Part of a small language model's weights: 2.75M parameters.
Each number is 128 + 32 x the weight over the matrix's rms, rounded and kept within 0 to 255. Layers, rows and columns count from 0.

# layer 7 MLP up, 384x192, rms 0.275, rows 228-259, columns 96-143
[[ 95 146  98 198 150 136 101 125  84 135 161  91 121 119  91 144 124 163  86 138  79 112 127  94 167 165 139 124 149 143  81 121 129 110 131  61  68 140 140  76 136 115 113 144 127 122 112 204]
 [140 172  87 107 139 129 112 145 206 118 126 123 109 159 139 143  53  88 146 113 138 118 104 106 178 150 171 103  98 120 170 142 151 143 121 106 145 141 123 123 153 138 126 135 114 143 115  87]
 [133  93 142 165 115 124  82 187 116  98 157 165 102 116  96 154 122 130 142  59 121 144 118 162 174 139 135 104  83  90 152 142 143  86 145 112 134 169 113 122 154 101 140 160 135 180  89 110]
 [144 127 138 140 124  86  69 112 111 155 158 113  99  89 120 164  88 218 149 120 136 110 170 174 157 124 106 103 108  83 110 155 135  86  97 179 153  58 129  78  72 151 110 121 143 159 214 119]
 [ 94 173 112 133 129 119 153 141 127 125  93 134 111 229 135  67 184 166 169 154 169 166 151 100 163 118  78 112 136 131 121 144 125 145 110 155  71 122 113  87 123 177 115 143 152 103 152 169]
 [123 104 146 179 131 142 134 117 163 149 132 133 202 108 123  90 160 117  91 108 173 129 123 148 109 118 156 102  89 124  78 115 125 149 106 133 128 128 135  63 115 107 166 151 114 109 136 148]
 [106 147 176 152 170 134  53 162 113 152 217 118  64 132 134  93 108  96 100 131  82 179 102 157 210 135 140 123 119  87 108 106 127 128  38 100 175  56 104 163 135  51 147 167 108 118 118  65]
 [ 89 148  81 118 163 140 113 106 174 131  76 123  66 193 124  88 115 134 102 156 140  79  61 118 117 133 100  43 105 165  77 148 170 106 162 171  94 111  84 136 111  83 127 144 133 139 130 179]
 [133 114 177 174 102 140 150 121 200 162 100  89 122  97 174 129 192 137 174 114 107 110 101  73 135 133 114 140  86  92 132 119 134 110  52 167 148 160 127 121 174 170 102 127 100 135 141 106]
 [120 143 110 136 144 150 135 162 161 179 136 105 171 172  58 167 199 127 165  58 146 147 159  70 103 114 206 145 139 117 122 126 118  77 145 116 157 155 155 143 102 141 105 138 140  99 138  84]
 [138 108  89 164 108 171 128 194 118 188 110 149 130 166 134 100 148 131 102 118  52 126 133 159  95 123  96 143 103 141  94 167 125  93 111 140 148 110 135 101 165 131 155  77 110 120 116 129]
 [184 117 167 158 137 177 134 103 138  97 130 176 128 142  98 109  87 134 130 133  71 133 120 144 129 120 119  73 131 153 117 149  70 107 159 150 119 130  67 128  95 177 133 159  84 108 105 131]
 [140 126 131 168 153 108  89 155 111 169  95 111 132 113 148 139 126  84 161 111 117 171 124 131  90 134 184 142 109 151  96 136 183 126 202 119  89 127  88 133  90 114 153 109 122 131 140  58]
 [144 147  54 120 165 133 131 133 160 140 171  62 139 126  35 117 154  94  65 126 149 126 129 107  34 199 120 164  82 135 167 151 139 209  50 125  88 122 111 151 126 169 100 142 142 155 125 117]
 [153 178 166 111 120 101  66 171 115 144 122 188 133 126 167 118 152 113 116 115 164 168  66  98 129 106 132 220 127 111 129 136 146 136 112 149 129 203  90 119 154  59 133 137 123 143 121  87]
 [ 89 111 146 154 149 135 174 125 120  98 103 130  94  90 117 121 142 148 159 118 149 155 108  88  92 145  78 146 127 120 169 163 136 143  93 155 129 147 150 125 145 147 118 122 145 170 160  90]
 [142  90  88 108  82 115  92 135 169 121 127 106 134  89  37 159 116  90 119 116 118 215 163 167 124 173 147 167 133 153 134 184  87 145 151 164 150  89 127 215 164 148 116 113 115 157 168 216]
 [139 115  86 154 140 162 131  83 178 169 111 117 160 182 103 147 101 166 107  97 197 146 130 121 136 134 100 181 149 209  71 122 148 112 185 145 216 157 169 109 127 163 119 126 140 127 114  81]
 [193  79 179 160 144 169 108 139 181 127 109 168 107 123 138 173  90 178 114 140 174  50 125 107 127 166 145 165 135 108 172 178 135 123 147 107 133 201 129 164 157 172 105 131 142 109 161 100]
 [160 204 117 133  99 142 163 106 103 137 134 136 121 152 110 137  86 154 115 150 151  92 167 146 143 131  87 147 149 135 111 125  91  68 107 100  49 159  64 100 131  90 160 135  71 122 165 144]
 [161 160  97  55 163  80 106 152 142 187 141  77 119 113 109 155 116 124  99 151 129 160 180  72 206 129 104 101 112 168 120 134 111 141 110 131 131 118 141 165  93 147 193  90 123 168  61 101]
 [112 138  69 151  66 104  95 143  79  89  82  34 124 100 128  98  89 172 142 125 188 135 111 115 109 111 106 101 164 154 157 119 134 109 112 177 171 192 156 139 101 170 186  82 182 105 168 158]
 [165 158 147 107 109 135 120 103  97  69 176  94  96 179 102 103  99  91 202 157  91 127  74  58 155 121 130 160  87 112  79 167 127  91 161 108 121 101  89 138 139 156 158 152 149 160 149 104]
 [128  98 128 156  94 135 112 195 120 138  83 180  91 112  46 127  95 241 132  97 148 127 108 132 103  99 147 126 115 119 162  91 153 139 149 117 123 146 105 140 137 167 142  85 138 148 165 110]
 [105  99 169 108 163 129 180 112 132 107 103 158 163 114 129 190 110  80 141  78 134  94 124  67 131  85 143 132  61  78 133 156 122 137  97 109 145  86 205 161 123 135 175 110  99 111 121 138]
 [169 173 125 156 135 110 111 134 172 141 147 150  67 160 122 101 138 101  74  98 107 139 195  87  81 121  65 122 113 115  91 130 113 177 110  33 138 114 169  84 103 112 175 131 147 139 112 132]
 [129 144 106  83 152 100 183 126 154 132 116 103 145 136 129 128 108 188 167 164 144  61 124 178 124 137 158 141 162 127 184 110 114  99 132 118 168 136  58 118 128  76 111 151 157 146  70 119]
 [127 128 103 119 138 108 181  67 185 150 145 117 109  90 127 107 159 113 163 124 112 163 154 125 117 160 160 140 156  78 127 116 134  73  76 107 181 114 126 136  86  97  62 149 126 110 185 102]
 [189  91 111 118 110 134 125 114 116 162  43 162 128 180  96  81 153  89  64 161  94 120 118  70  94 149 116 152 143  85 156 125  79 169 155 120 121  65 119  62  85 109 153 168 118 128  87 113]
 [176  95  72  62 129 144 118 145 153  84 145 133 136 172 153  81 140 115 161  54 189 106 183 127 165  99 153 120 109 121 175 125 131 120 137 162 118 113  96  76  99 128 148 147 120 155 133 109]
 [140 150  84 130 109 117 126  74 168 138 209 177 177 124 113 120 131 126 128 193 109 111 136 144  87 115  84 129 130 136 110 141 106 225 117 103  91 113 154  91  56 153 142 145 158 127 161 158]
 [ 92  91  45  56 123 125 100 132 140 140 135 172  99 140 132 117 167 138 109 152 159 115 174 122 177 106 132 110 144  93 157 140 149 142 141 117 126 120 117 148 164 148 129 147 165 169  75 117]]
# layer 7 MLP down (transposed), 384x192, rms 0.265, rows 228-259, columns 96-143
[[ 86 231 103 101 159 143 159 105 118 150 158 120 140 169 111 121 134 135 133 157  91 109 166 102 152 117  83 122 107 106 139 167 144 161  90  93 136 107 179 116 143 147 130 114 123 100 103 117]
 [121 150 125 174 145 148 123 111 144 114 109 159 129 107  79  78 116 134 143 173 129 137 138 122 102  86 114 111 169 186 169 192 184 130 144 172 144 108  96 165 116  95 119 125 132 125 127 161]
 [159  80 128 166  83 157 145 137 109 113 124 155 118  83  85 139 144 179 126 112 138 125 174 131 109 161 115 133 197 135 107 165 139  93 150 108 123  92 123 128 136 147 131 165 106 173 164 135]
 [123 112 130 192  45 121 144  87 168 133 120  93 135 106 145 134 170 136 170 148 147 128 182 148 127 172  88  88 105 104  85 130 121  91  58  94  81 144 181 109 115 116 145 170 133 117 109 149]
 [143 213 155 105 105 118 129 143 117 147 182 119 125 130 145 111 148  80  93 112 141 197 152 145 146 158  94 154 162 172 109  88 162 141 102  88 145 181 154 113 173 170 154  57 160 196 191 122]
 [101 151  97 105 132 117 142 153 131 131 140 132 130 137 135 127 162 128 120 135  92  96  82 104 149 148 128 124 132 119 164 110 159 129 127 103 138 126 140 143 150 108 170 121 133 152 135 112]
 [129 190  76 166  94 211  87 144 149 151 124 105  93 156 150  84 162  74 114 114  79 127 102 152 205 158 124 167 140 128 132  47 112 109  78 146 128 143 162 119 171 142  94 133 101 209 110 159]
 [173  88 109 119 233 119 101 179 137  93  90 108 119 141 181  99 116  90 125 149 131 100 169  93 160 114 187  77 104 146 158 148  81 113 111 136 132  92 121 117 149 180 138  79 152 141 175 161]
 [117  95 100 166 199 144 152 148 163  71 152 152  71 125  98  96 122 131 119  84 173 152 136  79 160 104 147 116 188  73 144 161  92 112 125 146  94 123 128  73 131 148  39 119 147 109 255 168]
 [ 79 164  73 135 113 161 183 136 157 156 118 101 107 161 116 103 156 126 174 151 134 178 137 123 126 181 145  78  67 125 136 187 133 130 173 143  83 123 146 192 117 124 134 129  87 123  91  54]
 [117 193 156 166 127 119  84  82 101 137 159 158 119 132 134  84 135 104 157 106  90 153 135 185 215 190 180 139 125 122 101 112 158 132 109 127 151 123 127 117 114  84 127  99 139 144 139  86]
 [204 114 216 101 126 116  99  79 120 182 113 160 173 142  98 152 137  81  66 147 134 205 112  90 113 106 118 181 151  99 108 119 162 117  71  93 107  83 186 146 112 129  92 137 106  96  50 231]
 [168  82 160 152 105  97 115 114  84 176 145  71 120  76 161  93 176 133  88 119  96 102 139 126  71 134 119  74 135 149 127 131 155 100 143 150 118 121 104  93 214 155 160 125 151 119 196  88]
 [128 119  63 138 120 134 149  94 128 135 124 170 139 196 131 108 124 136 203 126 123 137 138 120 127 132 109 161 140 145 137 110 175 179  89  93  84 192 153  88 151 134  93 148 145 134 108 116]
 [130 160 122  63 130 107 121 135 202 100 148 141 199 155 153 167 143 167 133 108 135  94 126 147 123 172 144  92 139 126 135  99 138 116  89 148 170 148  86 159 109 108  95 150 132  71 110 199]
 [147  79 142 109 147 130 128  89 130 178 200 129 138 169 111 157  77 129 170 203 138  98 157 124  94  74 126 154 113 144 141 137 132 141 142  90 125 147 149 127 101 172 127 139  40 125 167 117]
 [ 76 123 169 131 142 133  78 103 162  99 129  53 117 183 122 189 107 145 126 112 162 141 137 113 120 112 103 186 163 122 141  73 143  56 185 107 132  89 156 125 169 132 126 129 153 140 163 138]
 [143 119  75 136 150 121 137 129 156 125  85 188 179 158 113 103  94 133 113 147 134 128  75 144  98  78 135 104 163 129 157 117  97 127  91 191 113 110 165 132  97 152 138 192 145 188  95  67]
 [117  91 150  85  75 146 106 147  24 113 114 101 174 127 135  96 161 144 149 153 143 146 133 126 128  57 103 115 129 138  86 140  93  59 111 107 141 141 123 143  93 140 149 136 107 129 179  98]
 [107 109 116 114 154 146 115 122 180 172  81  69  94 144 154 155 117 190 175 125 125 156 137 129 113  86  99 147 118 116 156 109  81 128 124 173 155 141  74  83  73 137 126 114 125 147 131 179]
 [ 90 117 158  99 112 116 113 138 107 105  98 130 135 151 123 107  92 151 161 111  91  88 103  85 174 144 166 173 120 130 167 134 161 106 138 155 136 198 130 120 123 106 123 142 132 121 102 145]
 [107 185 119 197  94 133 111  70 147 117  84 148 166 123 147 154 172  77 141 160 118 105 115 157  99 138  95  85 141 162 186 114 125 161 166 151 140 195 116 103  65 148 170 148  87 128 186 122]
 [111  60 114  64 126 193 167 196 204 145 175 123 139 110 131 124 137 139  82 134 127 138 144 110 141 174 114 106 151 202  47 104 108 106 134 120  80  93 139  54 122 138 119 155 102 136  94 128]
 [ 80 158 140 129 153 159  90 110 202 101 142 212 148 119  89  96  92  92 134  33 161  94   0 124  65  87 105 195 133 109 165 139  85 157 129 137 115  86  97 149 159 138  82 107 141 138  76 148]
 [167 116  79 154 159 123 139 177  91 105 158 198 165 176 125 119 167 185 104 167 185 155 141 110 165 162 125  79 155 147  91  89  95 126 125 134 140 122 100 128  71 124 107 149 105 123 140 134]
 [182 146 147 138  92 101 157  61 182 151 144  71  97 100 131 130 146 102  69 101 158  98 104 176 135 124 141 153  78 113 152 133 136 165 175 121  95 157 208 120 102  96 151 178 144 126  96  46]
 [145 119 204  94 168 141 162 115 112  92 161 172 108 117 148 126 116 118  81 115 108  92 147 127 146 149 142 156  85 104 143 208 104 115  94  88 183 117 132  50  63 174 117  87  82  84 147 159]
 [ 87 194 178  78 110 177 122  73 128  71  74 150 156 112 152 144 170 139  79 116 157  88 142 132 116  98 176 128 132 122 116 100  86 130  99 138 177 130 140  91 142 128 136 100 108 155  59 169]
 [108  94 171 124 123 113  53 157 127 101 128  92 186 143 132 158 142 136 127 117  89 132 177 192 114 181 145 132 100 102  95 107  86 109 154 124 127 153 112 143  91 164 137 102 100 163 143 171]
 [100 182 144 108 139 149 109 143  98 180 151 105 128 150 166 143  80 145 159 181 124 174 124  97 146  82 113 142 153  86 164 138  98  93  67 137 128 115 115 113 100  98 111 110 126 154 162  97]
 [157 109 152 166  55 173 118 129  74  59  58 111 155 117 121 146 113 128 126 102 148 110 126 150 218 125 109 155 124 108 133 157 183 111  89 120 142 120 108 102 155 111 177 133 120 118 124  98]
 [116 141  97 107 146  95 122  64  88 119 110 180 205 125 136 120  97 101 170 168 117 137 119  89 125 146 164  54 115 115  86 126 119  99 115 178  88 139 123 144 137 149 102 130 144 114 120 156]]